config.toml
num_hidden_layers = 12
hidden_size = 160
num_attention_heads = 2
num_key_value_heads = 2
head_dim = 64
intermediate_size = 640
vocab_size = 1140
hidden_act = "squared_relu"
norm = "rmsnorm"
norm_place = "pre"
norm_eps = 1e-06
positions = "rope"
rope_theta = 1020.0
rope_fraction = 0.5
qk_norm = true
attn_scale = 0.194
bias = "none"
tie_word_embeddings = "early"
parallel_block = false
extras = ["some layers without positions", "local attention windows", "gated attention", "value embeddings", "an embedding shortcut", "learned residual scales", "skips across layers", "capped logits"]
init = "normal"
init_std_qkv = 0.0219
init_std_o = 0.00447
init_std_up = 0.0219
init_std_down = 0.00447
optimizer = "muon_variant"
learning_rate = 0.00803
lr_mult_qkv = 0.7
lr_mult_o = 2.0
beta1 = 0.93
lr_head = 0.00869
warmup_steps = 0
schedule = "wsd"
decay_fraction = 0.819
decay_shape = "sqrt"
final_lr_fraction = 0.0
batch_tokens = [8192, 16384, 24576]
max_seq_len = 1024
doc_mask = true
train_tokens = 125400000
max_steps = 8417
dataset = "wikipedia_en"
Each number is 128 + 32 x the weight over its row's rms, rounded and kept within 0 to 255. Layers, rows and columns count from 0. The size above them is the row's rms in percent of the matrix's.

# layer 7 attention key, 128x160, rms 0.126, rows 0-84, columns 80-159
size [ 89  82  83  84  83  87  93  87  96  99  87 117  98 112  81 125 105 109 108  91 102  94  98  88  98  94  96  92  94  88  87  89  90 102  81  97  97 100  97  98  93  91  89  88  95 105  85 104  96 106  95  86  93  98  92 100  89  81  86  91  88  90  96  93 115 106 100 118 113 100 101 112 100 116 102 100 117  92 105 105 112 101 120  98 103]
[[ 77 182 113 177 153 161 133 143 110  87 128 147  90 146 114 103 101  85  99 131 140 155 109 117  96 125 151 116 120 139 163 154 105 139  89  81 153  90 154 116 127 158 167 153 165  54  94 109 147 145 152 153 106 157 105 129 126 200 149 123  91 149  79 158 118  69 173  86  64 181 136  85 144  83 106 167 123  91 112 168]
 [108 151  94 114 163 113 122 116  69  80 175 130  91  66 120 166 151 116 108 127  66 131  86 155 116 129 143 116  65 136 127 155 116 130  92 106 159 114 153 176 121  97  90 140 132 139 140 147  18 139  96 179 116 108 123 105 125  97 167 159 113  54 143 117 162 122 127 114 188 160 145  76 153 133 151 115 105  44 124 118]
 [ 94 136  88 100 122  97 126 147 116  96 169 136  80  99 150 138 130 133 123  61 122 159 120 126 169 155 138 120 134 111 115  99 153 147 109 138 146 125 105 193  96  91 126 115  97 146 135 156  95  93  64 207 117  38 120 112 134  96 151 125 176 124 117 126 136 164 169  90 150 159 118  63 118 111  76 106 160  60 139 136]
 [165  61 132 112 154  81 157 101 162 143  63 125 130 136  88 166 129 159 128  94 141 137 146 170 171 115  92  95 139 100 170 123 137 149 207 148 111 160 142 113 136  85  73 128 171 163 164 135 108 110 109  73 126 160 199  96 147  86 145 157 189 139 147 166 156 152 106 159 168 113  94 158 117 135 119 121 151 184 109  89]
 [112 123 106 189 110 166 114  92 127 170 133 141 146  82  85 155  98  84 163 128  99 116 139 124 106 121 112 166 116 123  93 112  60  95  75 110 131 118 117  53  58 141  99 143 111 125 115 103 109 169 141 115 125 142  68 120 129 202 141 114 134 106 122 115  95 110  89 145 145 144 124 196 182  87 120 148 116 108 131 127]
 [106 133 159 187 134 142 190 128  76 165 152 157  94  76 164 149 141 109 192 108 118 164 151 106 122  95 110 139  94 175 114 122 137 142 103 104 136  88  89 104 144  94 130 142 188 104 137 151 105 128  99 128 107 109  86 127 129  68 107 153 101 139 154 140  93 181  61 159 105 223  91 111 107 115  80 209 104  95 156 134]
 [134  52 142 147 128 108 140 132 173 163  99 145 124 119 137 189 153 141  75 140  86 136  98 138 167 120 139  87 188 144 139 153  85 154 141 109 115 124 104 142 150  90 138 103 230 123 118  91 110 109 101 131 111 112 145 119 164  73 160 203 162 122 131 117 125 137  97 157  90  66 115 155  80 211 175 129 197 175  98  94]
 [146 120 136 119 126 144 105 120 170 130  89 124 190 135 129 163  78 135 117 167 123 117 104 128 112 131 120 110 154 144 157 174  83 136 164 151  74  74 163 103 112 131 132 125  98 111  89 113 145  63 177 140 164 173 165 130 151 157  96 165 140 152 145 130 145  72 172 111 112  81 162 126  97 127 142 146 176 151 188 154]
 [110  57  40 144 155 131 114 110 132  89 117  77 148 136 108 131 110 143  78 133  97 147 146 120 105 135 148 143 193  95 108  90  63 181 122 105  99 163 133 121 117 165  86 130 147 142 119 106 128 119  95 146 181 109 136 110 119 158 116 182 142 103 115 136  94  78 101 119 111 113 171 165 199 142 175  99 120 227 126  45]
 [132  67 121 154 144 124 125  88 151 132 163  72 169 140 143 102 126  81 138 127 106 119 166  71 117  91 149 123 148 177 126 158  89 140 139 137 131 103 225 115 103 116 118  91 148 104 138 141 144 141 135 145 155  74 112 110 133 125 125 162  99 112 125 138 104 102 130 238 134  79 108 193  79 120 130  64 136 106 138  97]
 [112 174 106 105 126 145 136  75 195  96  90  78 117 140 113 142 102 119  58 140 128 109 141 191 140 142 133  78  92 124 137 176 130 103 224 173 109 150 121 116  84 121 140 132 115 115 145 137 168 137 164 157 144 144 150 142 115 142 106 107 126 164 175 139 156 122 125 167 103 107 152 169  74 150 192 156 175 119 156 140]
 [117 136  87 190 121 163 165 145 195 126  90 134 151  99 110 116  89 123 106 169 108 103 144 151 106 114 142 117 124 122 123 136 139  85 149 153 105 159 112  94 102 129 180 154  85 117 125 117 148 105 152 126  92 161 153 124 135 141 159  97 138 164 152  82 156 125 141 114 123 132 134 152 114 188 101 115 132 133  96 117]
 [160  73 125 148 131 100 109 209 156  99 119  80 117 138 117 152 171 135 111 130  65 114 139 111 120 107 114  97 142 107 113 111 112 193 159 137  36 160 125 173 113 138 141 106 134 131 114 141 133 146 134  87 133 171 145 135  86 102  81 176  84 137 124 128 164 128  97  95 127 121 161 124 173 212 138 116 134 124 141 115]
 [112  93  89 163  79 160  42 107  81 150  93 165 101  49 154 140 125 114  96 111 139  99 119 186 103 183 121 138 111 141 109  72 113 124 109 128 107 177 119 164 133 152 105  83 144 148 164 124  64 139 101  77 126 118 114 107 113 175 147 118 100 140  80 192  54 146  99 111  53 150 110 123 180 159 147 169  99 129 109 102]
 [163 135 153 121 160 163 129 137 116  99 129 136  71 105  62  51 154 186 144  97 126 120  92 137 139  91 160 119  92 117 119  68 175 132 101 147 148 120 128 131 162 163 119 103 120 146 170 108 165 151 146 102 113 120 100 181 155 125 108 120  96 182 126 135  93 183 118 118 164 126  63 112 119 135 113 147 100  81 122 120]
 [110 127  99 128 138 112 140 115 138 134 160 158 150 118 172 126 185 105 233 133  90 156 137  67  86 113 137 148 165 165 139  91  94 138  96 125 103 128 105 109 158 167 130 120 107 138  92 170 155 147 160 160 135 121 110 112 146 129 127 121 168 151 104 124 159 172 106 162 159 121 114 134 129 106 155 144 114  69  83 165]
 [ 86 103 112 151 100  98  98 132 169 182  73 120  76  72 131 189 150 105  76  56 119  69  84 187 103 141 127 150 158  93 144 148 137 128 137 142 104 142 110 135  88 104 194  86 108 145 168  74  96 143 142  88  96  92 155 128  73 135 133 125 116 166 131 140 141 104 117 111 105  87 109 130 104 150 131 120  69 139 123 108]
 [ 94 120 136 133  85 143 119 128 211 178  62  87 136 111  86 126 128 129  73 122 113  77 169 142  99 123 124 112 102  98 140 162 129 161 131 162  77  86  97 136 132 141 141  93 110 140 164 126  82 104 131  81 132 111 170  90 123 140 158 160 117  93 149 169  83 142 119 119  69 117  98 104 121 144 122 171 110 178 201  70]
 [ 83 127  95 102  86 184 124 110 109 107 155 149  99 162  73 138 126 102 185 138 118 168 112 102 116 109  81 105 183 185 134 217 111 115  90 154  94 111  81  93 151 164 127 216 104  49 108 130 134 117 138 175 107 154 104 124 144 148 116 148 119 140 116 115 149 110 169 131 161 106 163 161 128 130 162 133 160 130 115 136]
 [103  79 154 101  94 126  88  97  75  90 147 143  94 164 157 118 156 139 153 123 120 128  92 160 110 101 104 110 180 120 142  96  74 197 149 190 170  84 157  78 103 182 117 110  98 155 132 115  68 123 140 141  76 102 182 128 125 182 117 133 155 137 132 199 149 148  84 162 165 128  96 140 177 100 136  89  96  96 107 108]
 [137 144 127 105 161 126 148 143 119 110 149 138 142 140 133 179 122 109 127 183 146  90 134 128 114 107 187 150 136 110 137 200 112 139 107 133 144  69 161 198 123  93 154 172  98 121 153 203 124 139 158 181 154 122 109 149 118 156 164  79  49 116  99 117 163 158 161 181 152 142 131 123  96 150 131 142 115 159  91 138]
 [140 105 121 146  97 116 143  88  99 166 126 142  85 134 132 123 163 158  96 193 133 146 116 113 113 178  85 105  96  82 107 158 162 119 167 113 117 185 108  68 123 191 147 165 103 112 132  85 133 167  86  91 102 112 112 123  52 171 114 138 127 168 141 140 141  94 104 131 131  95 178 135 119 118 138 146 181 191 143 112]
 [ 80 138 118  81 100 117  97 145 145 145 165 111  67 140 129  94 118 196 102 130 152 115 131 106 117 113 102 113  68 114 131 126 124 124 120  62 153  93 164 149 116 161 167 153 138 184 113 150 159 174  81 185  86 120 131 168 117 136 123 103  90 135  60 126  82  93  94  71 139  97 142 134 118  85 149 170 152  56 202 142]
 [127  57 137 171 119 147  91 114  78 149 121 126 125 124 155 138 109 131 129 154 112 105 169 172 160 118 106 107 132 101 161 118 119 157 138 140 126 123 105 149  91 158  87 141 119 130  86 163 158 127 142 159 130 129  43 158 153 116 149 143  91 185  92 197 123 154 140  86 170 154  74 149 131 102 123 135 132  89 175  92]
 [140 112 129 107 138 138 172 111 149 130  84 114 154 210 113 117 113 219 136 186  52 126 154 123 155 132 215 102 127 107 140 176 110 134 145 149 109 165 132 164 109 137  92 148  77 117 144 143 154 101 186 113 159 140 155  97 150  84 113 186 129  85  67 152 139 112 137 128 119 139  77  93 165 139 108 173 201 181 179 114]
 [ 90 174 111 135  88 121 138 137 169 126 123 174 164 137 122 115 159 143 131  83 121 141 108 181 124 147  99 152 164 131 141 111 120 172 101 136  93 101 118 105 132 212 129 110 124  95  60  93 148  85 138 147 149 158 127 108 103 154 150 100 172 122 150 130 157  87 108 176 135 150  51 114 130  98 114 188 101 137 203 165]
 [105 134 127 224 175 122 115 121 143  80 174 102  99 130 124 108 126 156 138 115 162  87  86 138 130 112 149  53 107 120 180 191 102 145 113 125 122  92 154  74 114 180  99 152  75 111 109 155 143 125 102 141  80 147 172 169 105 125  84 113 146 149 140  99 158 130 163 114 190 176 159 197 123 153 163 116 117 152 145 200]
 [106 134 135 190 180 147 140 127  69 119 127 196 130 149 144 155 154 116 121 121 166 143 115 110 167 140  92 148 147  94 122  94  95  89 122 115  69 104  23 166 112  90 155 146 156 127 148 135 149 107 142 132 146 127  36 104 127  97 128 183 167 106  53 106 120 155 115 118 169 152 104  88 120  83 130 148  96 109 131 121]
 [193 179 109 144 206  97 110 153 186 167 150 153 139 139 131  80 142 123 109 149 139 148 151 121 135 172 160 136  87 158 129 111 157  80 118 119  92 173 130 158 150 137 102 140 129  75 149  82  82  56 141 131 150 185 153 148 165 118 168 130 149 163 164 100 120 118 190 134 146 139 147  81 160 129  82  87 126 205 125 141]
 [143 137  73 149  89  72 140 119 154 121 103 135  79 149 138 179 113 164 132  72 128  90 141  98 136 165 128 106 138 152 188 167  97 159  81 142 114 107 183 120 115 131 159 184 123 165 131 136 185  99 135  61 128 130 112  74 133 157 184 108 132 122 142 118 135  48  92 118 111 163 171 106  68 118  93 100 132 141 154  69]
 [ 64 124 149 151 123 104 133 141 194  86 179  80  87 111 137 153 163  81 105 125 142  86 133 142 130  98 100 119 134 153 142 155 111 148 104 106  96 162 138 143 138 127 102 150 120 108 121  89  98 109  76 178 134  93 185 137 170  99  82 128 151 154 130 187  84 106 162 108 127  62  66 124 117 159 137 140  89 108 132 161]
 [125 101 113 134  98 109 181  89  80 173 115 119  85  99 111 119  88 182  77  82 121 187 167 137 117 118 132 114 126 138 141 103 126 172  26 143 104 116 130 101 119  54 115 132 207  95 117 113 184 163 117 132 152 128 108 181 141 173 148  76 105 171  89 133  54 156 158 131 133 145 109 104  93  50 120 165 116 121 167 116]
 [153 158  93  90  81 114 171  96 102  98 153 138 121 160 130 143 156 112  83  92 146  68 112 154  81 122 195  96 147 128 111 138 149 163 127 107 166 143 123 112  79 121 156 106 139 206  69 121 123 114 166 120 111  93 147 120 104 123 135 132  72 156 110 146 121 111 134 129 175 151 126 105 116 134 173 132 140 100 150 123]
 [163 110 117 138 150  60 163 166 139 146 172 149 110 102 144 140 116 164 138  89 160 135 111 163 141 171 122 149  94  82 110 105 157 114  88 141 147 135 115 141 117 147 159 129  99 164 157 177 129  83 109  97 147  96 138 105 134 109 160 160 154 146 143 124  95 186 106 134 130  85 123  88 130 107 117 148 179 165 137 137]
 [101  86 118  86 107 139 125 147 115 125 168  91 150  94 119 119 112  96 121 134 138 140 121 122 137 115 176 126 143  90 183 150 123 136  84 107  79 121 112 119 182  96  94 138 133 138 141 134 144 186 124  96 100 130 115 111  61 166 164 162 107 130  50 154  96  27 181 126 157 105 151 162  66 108 128 113 109 116 187  85]
 [195 153 129 110 170 208 118 130 104  95 120  85  76 103  89 104 106 170 138 201 173 133 113 164 179 169 163 130 180 135 178 126 130 190 112 113 138 136 161 112 120 127  72  94  97 152 186 169 119 122 137 158  94 120 135 147 161 166 122 104 115  64 127 139 121 104 102 106 186 156 148 189 119 162 142 165 126  99 134 126]
 [ 90 169 109 148 108 156 157 216 106 117  90 130 185 140 114  97 123 133 146  89 215  89 139 184 166 141 108 142 129  81 114 115 158 122 170 153  74 120 149 140 137 131  92 142 164 103 104 151 133 136  81 170 114 146  96 142 119 160 151 146 112 141  84  61  91 111  86 141 128 138 158  97  33 138  98 127  94  94 118 154]
 [ 84 127 138 125 161 118  92  85 102 118 167 167 126 121 152 134 101 164 136 140 130 139  75 199 125 133 102 112 134 177 136 102  96 137 106 140  99 100 173 127 104  95  88 195 153  64 136 156 112 156 164 150 150 136 113 116 141 110  89 116 119 113 150 159 175 105 125 164 134 148 107 134  94 131 179 140 137 105 195 133]
 [106 106 165  55 154  92 151 152 156 101 140  97  80 176  91 146  92 125 109  97 132 153 127 106 124 141 153 104 111 127 116 150 107 147 119 120 107 140 121 116 178  96 160  86 178 121 112 148 153 157 132 108 176 123 108 118 108 157 125 171 126 104 144  75 131 157 135 107 146 101 126 132 147 162  86 116 109 151 147 129]
 [128 218 129 116 116 172 122 147 157 154  98 120 158 107 123 101  83 178 129  88 159 134 116 150  66  93 181 176  83 131 145 148 169 100 145 156 108 101 114 134 101 161 194  68  86 137  83  95 105 134 137 111 118 139  96 114 169 140 129  85 110 106 157 163 149 125 152 118 106 168 159 151 116  74 108 138  85 124 104 164]
 [ 92 139 166 116  96  97 119 103  76 123 123 112  81 113  91 115  98  50 112 143 102  90 137  71 110 132 122  89  80 142 169  91  92  98 174 100 144  79 178 164 131 106 119 124 138 199 142 108 120 143 121 120 184 138 150 174 117 149 159 130 110 160  80 126  87  61  83 127 130  99 174 144 135 130 109 147 184 156  62  98]
 [ 90  70 132  94  84 120  98  90  80 114 108 124  82 135 104  53 136  95  70 138  78 127 176 138 104 124 162  74 159 118 162 127  92 124 189 113 115 149 165 151 110 104 159  67 160 142  94 128  85 124 129 148 145 154 151 125 121 140 130 143 119 134 141 136  96 106 162 142  75 127 138 119 103 142  99 147 110 158  83  96]
 [146 146  86 131 113 173 152 158 162 124  98 126 156 162 110 138  58 130 110 120 147 169  98  78 194 140 191  95 184 106 128 170 115 107 176 155 141 170 143 131 153 164 133 157 158  79 155 104 160 196 125  79 117  99 107 162 133  90  98 146 198 152  69  65 175  51 129 150 131 103 189 150 112 122 163 100 133 144  86 104]
 [127 102 179 136 189 135 124 106  92 132 146 181  88 165 141 162 182 150 158 167 120 132 110 126 102 109  67 107 120  78 144  56  86 140 125 175 113 120 143 172 175 106 118  93 154 156 152 136 128 139 128 123 127  73 139  88 118 147 120 125 200 240 129 136 168 148 180 106 104 106 142 114 136 182 100 130 122 137 117 103]
 [ 83  95 108 185 107 120 149 111 144 123 113 201 145 107  69  88  89 129  82 106 140  67  71 155  86 101 149 166  75 126 142 141 154 116 180 146 139 134  78 126  87  71 128 132 121 148 172 124 136 147  94 110  98 144 114 114 144 119 163 133 101 144  99 125  90 140 121  99 144 174 124  68  64 178 188 185 156 137 147 105]
 [123 151 126  81  83 107 142 122  80 137 156 115  83 153  89 126 132 144 172  76 128  92 153 127 113 137 145 161 157 189  89 119  65 199 137  94 112 160 158 120 145 177 117 129 105 180 149 147  93 136 156 155  51  58  86 104 161 158  56 104 153 125 121 133  60 114 118 145 144  41  93 189  95  61 104 208 138 122 125 144]
 [128  59  83 169 133 178 133  26 107 103  94 155  79 118 116 164 138  38 163 113 139 119  99 161 144  94 173 153 157 220 149 148  93 107 131 121 128 149  82 118 142 131 146 113 117 170 155 110 119 151 143 140 128  91  90 131  90 130 180 174 140 164 149 179  99 132 133 179 107 131 146 117 118 173 158 157  71  88  91  55]
 [102 125 119 108 176 162 131 130 101 148  93  99 127  71  76 102  82 131 190 149 161 125 143 113 173 134 158  78 148  61 140 108 138 148 131 188  90 155 118 118 191 125 123 116 169 129  70 118 168 183 118  86 173 108 127 109 107 116  76 136 110  88  83  93  96 168 132 175 121  98 143  90 134 151 101 150 101 150 111 137]
 [191 201 124 103  86  97 132 137 160  78 126 134 187 130 107 119 139 178 140  90 129 151 104 110 133 116 163  89 123 115  95 114 149 155 154 163 111 107  85 144 144  89 169 109 138  61  99 120 135 156 116 104 125 142  59 113 171 162 129 103 128 156 131 111 172 117  82  51 115 130 178 199 120 169 116 145 111 100 113 155]
 [125 151  65 145 127 112 101 141 105 167 151 170 121 100 130  69  81 116 137  95 166 125  97 180 109 149 165 152  95 102 139 114 149  98 124 144 135 125 149 113 154 115 132 119 123  93 127 130 117 121  89 102 142 158 123  62 128 164 178 129 111  90 174 138 110 163 111 153 131 153 208 176 173  91  71 126 129 156 154 122]
 [101 160 131  67 177 108 102 141 109 174 171 132 172 112 128 111  83 142 123  52 184 143 103  95 106 190 154 131  68 129  92 182 116 129 149 162  97 153  72 126 149  97 174 122 115 153 121 128 152  76  89  98 109 146 164 143 149 150 145  91 105 124 125 173  93  73 168  98 124 149  90 153 162 129  99 145  90 187 150 146]
 [177 132 142 139 112 109 133 134 179  85 148 104 139 184 196 134 117 125 136 133  62 118  87 114 161 155 134 108 160 189 138 163  94 157 167 156 154 160 118 167 119  66 121 146 166 137 145 135 128  98 114  88  66 163 154 124 121 126 199 176 120 147  98 129 166 145 167  43 149 180 121 107 148 168 184 145  78  98 143 122]
 [121 163 106 192 114 137 139 165 150  75  80  80 133 143  72  94  97 136 148  97 125 142 111 134 123 149 134 146 153 111  65 132 169 197 176 126 128  81 141  85 118 107 184 122 173 141  81 120 136 140 173 132 121  84 136 143 114 176  77 129 171 144 100 113  87 124 144 133 156  88 127 100 128 139 101 176 144 113  92 146]
 [126 151  65 127 142 125 147 177 143  63 147 110 116 160 107 160 132 203 152 111  97  80 186 194 131 125 164  84 131 119  77 111 121  93 125 125 125 182 177 174 133 125 140 150 123 116 133  90 151 121 181 126 162  99 133 133 155  91 150 174 126 191 138 114 164 129  88  74 150  97 168  94 140 122 153 125 156 115 131 128]
 [117 113 191 141 135 129 135 165 172 174 127 121  93 132 133 108 100 128 118 131 136 108 141 130 130 172 124 125 147 141 145 133 172 176 159 151 146 108 103  81  82 137  99  91 150 141 136 125  99 136 151 141 106 173  93 106 126  93 125 142  55 149 153 131  95 182  99 147 157 194 182  93  87  76 119  99  70 170  84 115]
 [ 90 156 154 114  58  95 164 137  90 117  76 219 125 129 100 113 129  94 134 155 120 109 142  95 138  96 161 157 131  91 129  90 120  73  69  67  93 111 104 125 106 102 150 139 135 151 176 105  47 169 112 147 109  88 118  99 116 169 150  90 151  69 104 110 128 152 124 109 143  91 105  91 115 115  81 148 140  80 117 123]
 [124 128  87 130 135 159 144 117 104 105 104 135 112 129 173 127 104 193 142 149 140 115 101 133 110  84 170 183 152 119 121 134 148  78 106  72 178 137 181 150 127  92 133 134 132 106 120 154 206 111 157 173 117 123 163 182 133 118 142 195  96 172 111 209 122 181 140 153 115 112 117 151 137 173 113  96  99 101 164 160]
 [139 133 155 105  57 108 161 117 100 145 155 117 179 151 129 116 134  71 169 150 162 122  75  99 152 111  93 145 136 100  97 154 178 113 119  92 125  99  90  69  99 181 140 115 131 101  74 157 100 110 102  84  74 113 154  73  72 185 133 164 181 196 140 136 153 116 110 103 117 148 140 139 195 105 120 174 151 118 155 168]
 [143  62  96  98 128 110 195 147  85 170 142 119 153 160 162 173 219  94 156 142 133 120 114 144 125 108  76 128 126 136 159  90 122 147 146  58  71  94 120  83 131 141  84 152 143 153  88 103 154 157 121 148 155  69 164 149 105 126 154  96 126  89 116  78  92 103 158  97 107 137 112  93 103 107 130 195  85 117  95 120]
 [105 157 147 140 143 109 144 141 102 134 152 123 131 189 153 127 128 133  90 142 154 126 107  79 140 108  50 135 119 136 101 145 183 128 168 113 158  95 105 142  60 111 156 128 135  87 165 133  83 113 113 138 113  97 149 111  79  56  69 123 120 122  88 155 184 151 110  69 143 154 139  98 131 136 123 136 117 158 165 128]
 [135 117 135 113 157  80 154 134 105 133 188  91 120 130 199 167 140 105 129 176  91 148 162  88 108  92 137 147  94 147 136 180 136 102 128 138 112 102  97 120 119  73 126  99  95 136  98 152 170 108  84 127  98 175  82 136 124  99 155 123  97 141 101 115 195  90 175  55 132 153 140 124  80 164 170  74 146 123  95 144]
 [159 127 211 107 115 133 116 200 140 112 162 100 169 123 184  97 119 166 133 110 101  98  87 146 120 119 117 104  92 117  70  92 122 168 106 137  56  82 165  65 113 142  98 177 147 114 134 123 149 105 148 116 132 149 134  79 189  91 121 111  95 104 207 136 143 184 115 125 161 140 160 203  71 169  95 137 120 158 107 103]
 [128 165  40 136 157 166 113  70 183 121 141  90 130  91 116 114 116 132 106 170 111 121  46 161 177 127 167  84 127  45  98 118 177 135 154 138 160 100 142 111 143 140 146 139 128 143 111 178 153 136  38  75 101 119 148 124 130 168 106 154  86 168 166 145 165 140  82 170 142 143 108 139  92 188 132 107  80 163 149  99]
 [156 112 138 103 107 156 123 171 112 139 145 106 141 159 141  83 131 108 140 155 115 117 118 146 135 144 105  90  86 157 170 154 149 101  84 126  74 154  61 152 161 145 104 186  61 118 144 170 180 138 108  99 166  79  91  61 114 124 185 164 110 101 154 159 174 105 134 183 105 141 168 175 202 131  92 158  90 169 124  96]
 [110 162 115 155 183 119 102 102 136 126 111  57 155  86 159  98 136  89  90 178 115 141 163 135  68 175 103 117 153 150  92 127 134  95 124 133 114  70 171 172 171 119 134 165 111 166 151 127  71 110 105 105 183 164  93 126  94 140 125 126 116 129 162 178 154 167 140  75 131 110 127 182 117 163 170 121  78  94 185 145]
 [109 155 176  94 130 109 131 170 205 135  99  65 159 161 117 108 157 179 158 195  65 152 129 135  99 168 144 104  55 145 136 119 154 105  83 150 103 115 138 138 116 193 139 145 128 106 134 113 105 138 135 122 149 134 115 132 102  99  65  75 162 153 183 104 144 166 160 152 122 146 178 208  98 103 123 103 116 147  97 100]
 [105 147 151 185 105 139 148 117  73 164 188 115 141 125  57 161 119 113 148  89 104 128 111 143  84 119 145  91 121 127 130 110  93 156 134 146  91 184 128 204 115 152 160 127  90 126 124  96  95 234 162 118 143  78 121  88 143 101 160  90 113 136 138 157 109 151 144 149 150 123  84  99 108 132 115 117 165 142 123  82]
 [101 131 150 138 120 121  63 122 168  95  86 152 148  87 128  95 101 111  84  89  87 150 136 140 138 132 122 125 170 159 172 144 174 160 113 130 117 120  92 106 193 134  98  54 139 169 191 101 135 169  64  81 132 112 149  93 148 112 160 168 114 135 129 178 146 134 138  98 167 141 137 189 153 148 107 129  87 175 154 129]
 [131 122  93 157 130 139 118 151  85 121  84 144 104 170 127 109 194 107 152 104 144 147  86  69  80 135 131 139 137 150 108 175 130 109 112  90 147  90 165 113  67 132 141 122 119 150 101 140  64 133 155  74  82  98  83 125 191 180 123 126 142  85 109  93 203 172 104 109  55 126 127 162 118 109 168 120 159 129 185 145]
 [109 140 114 106 128 119  98 108 113  89 174  80 121 167  77 175  96 121 121 132 118 144 120 106 148 175 161 119 107  90  90 115 166 129 121 133 137 126 110 124 194 106  97 170 154 144 114 147 137 148  96 111 114 158 107  86 108 121 151 132 123 192 126 160  80  79 144 130 135 160 113 129 163  94 188 160 150 157 181 178]
 [127 159 133  99 106  83  98 135 107 147  89 135 163  80  95 152 134  88  90 146 109 125 142 127  92 194 149 134  92  82  68 120 162  71 199 122 128  98 158 148 123 154 200 113 157 185 144 116 130 117 144 118 111 158 122  97  75  72  92 153 159 152 164 124  75 102 153 125 125 170 143 147 132 137 129 119 123 190 101 104]
 [156 139 123  81 101 134  82 130  75  71  96 130 110 166 150 123 141 139 135 171 154 155 152 101 166 185  92 125 198  53 188 102 182 120 201 128 125 174 111 126  76 133  97 151 141 176 158 127 122 131  98 123 115 141 154 118 118 123 102 118 176 132 129 175 160  79 115 158 154 134 156 132 162 129 134  98 127 106  98 113]
 [ 90 135 115 117 124 119 124 128 139  42 187 131 117  83 168 126 154 145 149 101 140 181 161  87 110 167 143  95 184  80 156 146 116 154 131 126 155  84 145  73  80 139 114 141 177 119 155 112 106 157 138  87 118 103 160  97 117 142  51  94 124 133 120 132 167 123 202  64 136  64 172  96  99 151 135 121 147 148 118 146]
 [174 109 144 129  97  91 158 119 113 132 103 140 135 137  69 155 152 142 156 128  60 130  96 158 140 129  78 104 107 163 211  51 170 155 192 139 140 137  96 163 143 175  87  95 133 171 144 159  77 156 125 101 110 155 188  76 112 102 168 145  93 144 118 187 101 110 157 123 154 138 123 130 106 147  88 133 125 139 111 135]
 [111 138 146 153 155  88 129  75 181 134 134 157 151 121 137 149 132 138 146 130 114 119 125  68 105 118 144 144  78 113 135 163 198 134  83 114 131 116 105 126 173 149 126 129 118 133 172 124 103 210 150  70 129 174 107 150 131  85 163 109 171 137 134 149 141 151 178 192 228 109 158 122 209 120 122 165 157 152  93 108]
 [187 119 142  91 117 107 128 140 175 140 141 126 127  89 125 105  48 153 186 161 111 117 121  59 146 154 138 162 132 150  99 117  70  94  97 120  48 107 107 158 188 144 142 122 146 134 120 123 152 139 150 114 228  95  65 178 100 101 137  84 101 116  63 112 135 127 148  84 169 150 157 100  75 126 151 114 170  96 168  66]
 [111 144 126 102 147 120 149 101  77 104 115 190 104 186 122 134 101 113 173 186 139 112 158  82 133 189 126 125 126  57  92  97 201  48 121  97 115 142 130 149 192 121 109 146 121 195  89 122 174 122 168  92 141 211 121 101 160  83 121 112  81 124  93 116 106 117 118 107 174 111 140 124 110 193 132 141 121 143  98 152]
 [154 135 104 176  85 130 130 135 105  85 119 141 169 161 157 133 105 130 104  77 177 123 116 131  84 140  94 161 196 161 153 154 192 111 108  84 123 148 180 122 145 133  53 165 122 112 117 166 141 102 105 162 172 100 132 133 127 141 108 104  97  98  90 101 124 134 131 157 108 144 181  84 132 171 109  60 162 154 154 103]
 [154 126 120 164 159 172 158 147 114 155 119 119 135 139 144 131 115 127 105 147  87 118 166 135 100 159 101 164  97 134  64 141 128  88 145 111 153  94 175 152 141 193 116  86  84  93 111 163 148 142 132 111 116 169 142 164  94 193 136 143 139 135 119  93 152 115 101 152 139 134 131 113 165  41 125 147 125  72 208  94]
 [ 82 145 127 180 153 115 110 148 106 121 113 111 116  88 187  94  90 125  93 160 173 124  88 115 124 114 138 138  50 118  85 147 104 173  99 150 185 131 161  93 133 161 172 118  85  66 162 109  94  96 126  94 175 127 128 180 144  77 114 156 157 170 184  67 104 125 101 107  68 156 147 120  77 132 113 143 138 129  89 106]
 [109 133 114 159 141 129 121 145  99 145 125 163 131  97 208 122 137 167 131  74 125 119 121 111 138 145 121 110 160 172  56 144 108 107 165 107 113  89 146 164  96 134 114 156 180  92 153 157 145 101  89  75  96 199 124 106 142 143 116 201 107 101  72  98 219 172 140 107 147 100 128 153 142 151  84 113 147 141 163 196]
 [167 119 119 154 128 173 160 126 130  83 124 117 125 138  89 136  96 138 123 170 146  85 149  78 113 130 221 124 153 101 132 125 106 118 139 129 161  73 141  58 136 124 147 123 156 159 135 144 122 112 106 125 130 135 125 148 118 143 191 119 167 101  97 136 100 115 110 112  98 133 127 103 154  82 130 147 188 103 179  78]
 [159 131 160 118 142 113 101 137 167 136 129  74 146 102 130 143 171 121 105 115 164  83 147 106 144 130  99 112 173 102 133 114 154 107 100 132 101 116 133 138 135 137 155 155 161 130 121  78  72 227 151 140 112 146 135 179  86 138 113 108 149 149 175 170 120 106 117 178  93 113  96 187 163 113 120 131 126 154 200 140]
 [146  70 106 136 124 122 215 155 134 157 137 102  67 191 104 121 143 105  98 144  88 140 127 141 165 108 123  91  79 138  94 167 109 200 135  97 121 142 127  66  36 132 148 154  87  79 156 148 103 115 147 152  92  93 112 136 162 131 107 163 113  54 122 106 154 179 114  79 120  48 144  64 114 107 158  85 114 133 137  87]
 [158 124  92 158 131 108 107 148 134 149 127 139 120 135 110 105 126  79 178 129 152 110 107 118 101  86 113 134 147 102 130 113 157 112 114 169  98 119  83 148 135 191  99 121 167 176 137 173 170 133 108  54 104 140 178  40 146 124 172 114 192 139 115 153 104 145 172  89 133  93  89  72 120 131 142 172 152 179 169 138]]